Each number is 50 + 10 x the weight over its row's rms, rounded and kept within 0 to 99. Layers, rows and columns count from 0. The size before them is the row's rms in percent of the matrix's.

# down: layer 7 MLP down (transposed), 2688x448, rms 0.0355, rows 1360-1387, columns 56-111
# up: layer 7 MLP up, 2688x448, rms 0.0381, rows 1361-1388, columns 56-111
down1360 128:39 45 49 52 52 51 64 60 39 43 52 62 45 53 59 36 53 56 71 50 67 41 38 46 52 32 46 28 45 53 38 56 69 52 49 59 62 46 36 49 40 53 45 32 50 58 58 46 43 41 54 60 66 51 46 53
up1361 113:59 53 32 57 41 65 69 60 52 43 34 56 65 64 48 54 61 46 69 42 41 47 49 35 62 44 42 50 52 52 49 29 41 55 37 26 60 39 47 50 36 52 36 65 47 56 48 55 48 35 68 65 52 55 43 42
down1361 095:53 99 39 55 53 44 50 49 42 61 48 58 33 53 32 65 51 45 44 47 53 64 45 50 58 60 51 40 41 40 46 45 49 48 51 59 59 55 53 42 44 72 35 51 53 59 49 42 45 53 51 64 43 52 29 35
up1362 098:50 53 41 49 52 72 49 48 56 55 25 62 45 38 49 45 45 51 65 55 38 44 46 38 49 49 57 57 45 55 39 54 47 34 43 48 58 49 49 26 27 58 34 46 30 55 40 52 59 44 57 45 61 49 39 48
down1362 097:61 52 47 56 44 62 42 48 53 41 64 46 36 43 43 53 66 51 42 54 53 51 61 45 40 53 50 42 47 46 41 43 42 50 52 47 54 53 39 60 56 71 58 53 48 38 63 34 31 55 57 50 46 58 50 47
up1363 096:54 45 54 38 54 37 51 45 66 53 44 51 41 43 42 44 45 38 42 55 44 53 44 61 64 43 56 45 46 62 42 46 57 51 46 47 49 40 49 23 33 74 53 55 46 58 58 56 46 61 58 35 30 47 47 56
down1363 099:62 33 57 64 44 52 36 62 23 43 65 54 65 43 60 60 38 46 32 21 37 39 70 47 47 45 48 57 64 48 73 53 56 50 62 63 50 46 58 45 59 40 63 42 59 34 44 43 68 43 53 42 58 62 52 45
up1364 040:62 59 41 55 50 49 38 70 56 46 43 51 52 45 48 66 57 37 35 66 62 84 50 73 48 33 50 56 45 40 42 55 42 43 44 50 60 46 44 27 52 61 40 55 52 56 57 43 48 38 64 71 51 41 57 48
down1364 022:59 56 55 55 52 66 36 37 48 38 47 54 34 61 52 51 48 57 64 46 52 38 54 42 42 59 45 46 53 44 48 42 45 57 50 57 40 48 54 49 48 33 70 53 47 38 43 30 51 57 47 28 48 52 45 50
up1365 113:48 49 52 75 34 65 50 41 64 52 39 30 47 62 37 37 41 40 46 42 30 52 51 54 42 52 56 57 41 55 52 50 49 50 54 41 34 69 47 41 51 42 53 67 43 45 52 46 52 39 40 39 46 47 48 52
down1365 118:66 42 60 56 60 45 34 37 49 60 63 55 47 42 53 43 33 52 65 56 60 36 51 50 62 49 31 47 48 55 56 52 44 72 26 42 60 34 44 50 44 46 64 57 66 56 26 57 52 63 56 55 48 26 36 58
up1366 122:36 46 42 51 50 50 49 42 51 46 43 26 31 47 54 51 53 38 34 61 61 51 45 59 50 29 65 39 58 63 59 49 54 47 31 41 52 47 46 66 48 46 50 45 54 35 55 51 54 51 35 48 56 56 54 49
down1366 133:48 40 54 54 46 52 64 46 57 70 51 57 46 71 47 61 58 53 69 52 56 51 53 26 56 57 58 52 47 48 61 39 54 53 34 41 44 49 40 45 40 38 45 43 40 54 36 66 51 50 55 44 27 57 56 31
up1367 102:62 37 47 42 41 41 38 41 54 52 49 39 40 67 43 41 58 41 42 49 33 42 44 30 57 51 60 44 39 48 42 29 42 53 45 53 56 53 38 35 56 37 41 45 48 55 37 64 40 33 47 51 38 41 43 44
down1367 094:42 39 46 28 46 37 43 59 44 48 35 42 55 53 60 49 34 51 65 50 64 66 41 49 58 48 35 62 59 70 67 58 57 49 36 38 60 45 51 61 49 48 63 49 50 58 59 44 70 56 45 55 46 45 47 35
up1368 041:60 50 43 52 43 49 44 53 58 65 50 62 49 64 50 38 46 54 66 60 49 42 59 51 60 41 30 40 45 41 43 76 25 34 61 54 56 47 52 64 45 53 55 57 49 53 35 56 48 45 52 55 48 49 53 65
down1368 025:43 45 57 44 39 44 47 53 42 46 47 45 38 39 49 67 45 65 44 60 71 61 36 63 42 42 65 47 47 34 56 50 49 57 51 45 45 50 48 39 57 56 58 50 59 37 55 36 62 35 57 48 45 48 57 45
up1369 090:62 44 52 39 56 43 50 46 46 52 45 71 66 64 46 56 39 55 50 62 56 70 41 47 47 63 44 53 43 53 62 57 44 50 49 44 62 44 42 45 38 51 40 48 45 44 42 46 32 51 50 53 56 61 52 23
down1369 083:35 54 72 36 61 41 53 38 66 52 38 40 52 52 57 42 47 33 57 60 40 49 33 52 54 49 48 46 43 37 32 42 51 48 41 40 57 59 42 45 51 49 57 50 45 75 40 62 58 51 57 67 46 52 45 60
up1370 102:58 51 54 59 48 63 47 53 47 49 46 43 45 55 31 33 52 47 48 37 53 51 58 51 48 60 41 35 55 60 38 44 45 55 43 54 41 54 49 33 33 62 58 70 54 56 61 55 51 56 73 29 49 48 49 44
down1370 101:41 60 54 65 45 55 38 57 55 58 66 55 56 55 53 59 57 45 36 58 44 34 53 62 56 39 49 46 54 49 47 47 40 47 68 36 28 45 55 32 47 47 59 64 86 49 41 45 50 42 35 53 43 47 51 58
up1371 114:44 46 59 54 41 43 46 55 51 39 50 55 56 54 49 39 51 49 47 48 44 59 57 50 48 61 34 70 60 44 59 32 28 49 56 48 61 48 38 46 68 67 51 53 58 21 47 56 46 50 61 28 50 54 42 50
down1371 124:49 43 34 58 62 49 59 47 38 41 56 33 67 51 47 46 56 63 53 43 62 50 60 45 46 37 65 39 46 57 48 52 48 48 52 52 42 45 43 57 59 46 49 62 36 55 44 63 57 49 63 67 43 53 30 54
up1372 096:56 42 58 70 51 40 43 38 50 43 65 38 43 58 52 47 67 43 58 48 39 46 49 39 43 55 50 31 42 61 69 33 45 58 50 37 45 50 45 47 31 54 49 36 49 47 41 60 70 56 58 73 51 82 49 67
down1372 090:48 50 40 37 50 52 55 45 46 53 52 60 74 53 54 48 58 53 62 58 45 53 59 35 47 27 56 58 53 37 57 62 39 57 49 44 51 46 32 55 69 54 74 48 45 63 46 45 27 33 67 47 60 48 26 36
up1373 053:50 50 45 52 66 56 45 41 50 54 54 60 38 47 52 41 53 53 49 49 35 60 70 37 38 56 49 49 54 56 45 36 50 48 53 43 53 55 71 57 66 50 41 50 64 68 43 53 60 48 46 60 33 58 57 53
down1373 036:63 27 46 50 31 43 58 67 44 51 43 44 61 42 46 71 46 48 66 51 57 61 22 68 65 42 42 34 49 58 41 59 43 47 63 48 42 57 41 65 38 52 55 49 43 39 61 50 36 42 57 26 52 34 50 57
up1374 112:30 50 57 52 62 66 32 38 28 43 52 32 46 62 47 40 55 35 38 50 56 59 57 50 56 36 37 44 71 48 52 54 48 41 45 60 33 53 62 45 57 46 52 45 49 67 41 61 55 57 55 33 41 56 50 63
down1374 122:43 38 57 34 63 43 43 53 59 52 40 56 33 26 38 52 47 31 47 56 49 37 29 37 40 40 49 40 35 42 64 66 47 36 61 57 65 55 23 44 61 50 55 49 44 35 47 46 61 55 34 77 75 52 58 60
up1375 117:63 39 45 44 49 37 48 54 47 34 45 60 41 38 44 45 50 47 52 41 59 53 60 33 52 55 55 51 63 81 44 56 54 54 41 45 56 29 54 39 43 55 43 45 47 56 59 61 54 49 47 64 35 63 46 27
down1375 136:46 64 58 57 61 61 41 35 56 69 42 40 65 59 65 53 42 44 55 67 45 36 28 73 47 65 56 50 34 37 50 52 56 47 51 57 52 63 51 65 69 51 52 43 46 38 50 43 46 54 58 60 57 33 64 60
up1376 055:33 42 43 33 57 63 65 50 46 68 55 55 47 64 53 45 68 55 54 50 21 46 55 45 40 59 49 57 48 54 51 44 34 53 48 37 50 68 40 81 59 41 40 35 57 41 49 58 49 37 57 65 39 51 58 47
down1376 040:56 51 56 57 44 47 59 56 63 50 31 55 50 55 68 46 58 42 33 39 66 48 40 63 59 52 63 50 48 50 56 33 64 56 60 54 48 35 47 29 44 43 62 59 51 63 55 44 44 64 42 34 67 26 53 62
up1377 093:47 54 56 41 61 57 51 48 50 51 57 43 51 86 45 50 70 38 58 64 43 61 68 45 52 25 60 46 52 52 36 59 52 39 53 44 55 61 48 41 50 52 37 36 59 39 32 53 53 52 51 50 28 49 56 54
down1377 082:45 32 54 53 45 54 70 40 27 51 42 37 34 45 56 61 55 59 52 65 38 47 38 52 47 61 26 59 58 44 48 44 39 50 49 48 49 46 44 61 43 52 54 47 51 54 70 46 67 54 52 48 53 57 42 34
up1378 093:60 49 64 56 43 43 60 65 46 54 40 70 47 34 47 54 56 45 53 54 51 48 54 56 59 49 42 36 59 67 60 32 37 54 59 42 52 66 72 42 34 56 55 54 55 38 52 72 52 49 55 63 37 42 35 35
down1378 065:49 66 56 71 36 45 52 59 43 54 53 51 43 39 42 55 42 50 55 55 49 50 52 37 45 42 52 45 55 62 33 29 57 55 65 46 43 56 55 42 62 47 61 54 69 47 64 22 48 58 45 55 40 34 61 54
up1379 058:59 55 46 79 43 30 49 45 46 35 58 45 53 42 45 45 50 51 46 48 58 66 49 70 79 40 45 47 46 31 44 43 55 61 38 67 64 66 53 51 45 78 37 51 69 37 43 55 52 58 64 39 64 46 59 48
down1379 044:61 34 45 38 59 78 42 54 54 56 50 34 46 68 36 49 49 59 64 63 30 34 49 30 35 54 28 73 57 47 52 54 58 45 74 41 62 44 49 39 48 29 50 52 59 54 61 40 40 54 41 58 31 61 73 52
up1380 110:57 37 40 40 57 51 58 50 41 50 49 55 56 41 32 44 67 34 44 46 58 48 57 62 65 34 55 36 68 42 42 43 60 58 42 50 30 48 61 33 49 56 43 38 52 57 54 40 60 53 45 48 28 51 56 56
down1380 117:38 72 56 50 64 45 70 42 52 42 66 58 48 49 46 56 52 46 45 42 58 55 37 44 60 58 40 53 38 51 70 27 59 38 74 56 55 41 54 49 50 44 39 44 51 47 51 28 67 46 53 45 60 47 55 51
up1381 110:52 49 38 33 52 61 52 35 62 60 47 29 65 61 38 43 67 56 42 36 62 51 71 32 49 47 58 37 40 69 54 32 53 31 50 41 32 66 54 31 59 50 63 64 43 53 39 64 42 41 38 51 75 53 52 58
down1381 111:47 46 48 68 60 52 55 44 54 40 34 51 36 40 52 48 63 34 47 47 48 54 47 51 41 56 50 47 56 44 67 49 60 46 61 41 53 55 28 49 45 49 39 32 37 39 63 55 55 33 57 63 48 66 50 58
up1382 119:46 43 43 33 57 41 44 58 69 61 36 65 51 37 46 72 57 61 56 55 46 56 72 51 68 44 65 46 51 77 49 43 53 35 32 49 49 50 46 47 60 50 45 34 50 63 31 60 43 64 46 57 29 70 49 30
down1382 133:57 52 47 51 61 49 53 44 43 68 44 62 57 67 45 43 54 63 58 36 55 43 41 39 66 33 53 49 60 50 64 52 37 30 54 61 43 53 46 60 50 38 59 61 65 53 44 65 48 55 63 59 33 46 71 48
up1383 110:35 42 48 51 29 43 44 50 60 45 37 61 36 49 30 64 56 37 52 41 43 46 51 32 54 68 39 35 40 58 55 35 43 48 55 46 57 52 45 49 34 64 36 55 51 65 49 52 60 64 73 58 37 68 47 51
down1383 111:58 67 56 54 58 56 41 52 32 39 48 38 48 51 53 50 49 51 42 43 72 56 54 71 42 40 56 49 41 37 47 52 63 65 47 60 45 40 42 34 54 45 49 55 63 47 64 63 52 58 49 56 52 47 42 36
up1384 115:60 49 61 38 55 49 53 45 67 48 41 52 52 58 57 51 48 51 43 38 49 57 47 57 66 51 65 60 62 66 53 48 43 45 44 55 62 47 48 48 59 55 64 54 49 30 52 55 42 53 49 53 51 56 37 41
down1384 118:59 66 31 37 67 61 36 45 73 73 27 27 66 46 58 43 53 41 57 35 51 52 41 50 49 44 46 44 37 42 71 44 38 53 56 44 44 42 43 59 59 59 62 58 32 42 53 47 56 46 50 44 49 48 54 53
up1385 099:56 51 45 45 59 60 41 55 45 47 45 47 55 43 44 57 42 37 34 47 48 37 42 54 51 76 63 38 45 49 53 30 52 40 45 62 58 61 43 38 58 44 45 47 44 47 51 52 53 40 40 88 35 41 42 53
down1385 087:47 28 42 45 57 45 49 50 68 53 58 54 45 47 54 59 50 52 50 51 51 49 60 58 48 48 54 54 47 55 52 45 46 67 62 47 43 54 59 61 67 60 43 22 39 41 65 39 67 57 54 33 32 68 48 50
up1386 095:46 41 48 48 54 60 46 66 63 43 60 63 61 48 37 52 55 47 37 34 57 49 51 43 46 42 50 46 45 55 64 64 45 48 44 36 55 32 42 59 46 35 44 48 46 53 75 49 42 50 75 73 41 43 44 51
down1386 084:64 22 69 60 54 47 45 60 47 35 33 49 41 49 47 54 44 50 71 71 58 44 51 52 48 67 61 41 40 41 57 41 47 51 62 45 57 41 44 52 53 51 46 41 31 34 43 44 60 53 47 63 44 58 33 36
up1387 107:53 45 53 39 38 46 75 51 51 40 34 77 34 53 51 69 63 56 59 35 36 49 52 32 54 52 44 50 65 68 34 48 55 52 47 46 55 67 64 47 42 36 48 34 45 54 56 57 54 41 44 62 34 39 49 48
down1387 106:35 44 70 47 59 69 41 35 54 34 49 42 55 41 65 57 47 57 62 40 52 62 51 70 52 43 43 36 44 49 41 38 47 43 49 43 65 34 49 56 65 46 47 41 44 59 46 40 40 56 73 47 59 63 34 65
up1388 046:41 53 53 62 62 50 51 54 44 41 53 61 53 58 39 67 62 43 41 69 31 45 54 64 30 64 42 41 45 34 41 54 54 47 42 44 54 52 44 42 53 50 56 45 30 57 30 67 40 56 53 63 27 49 60 51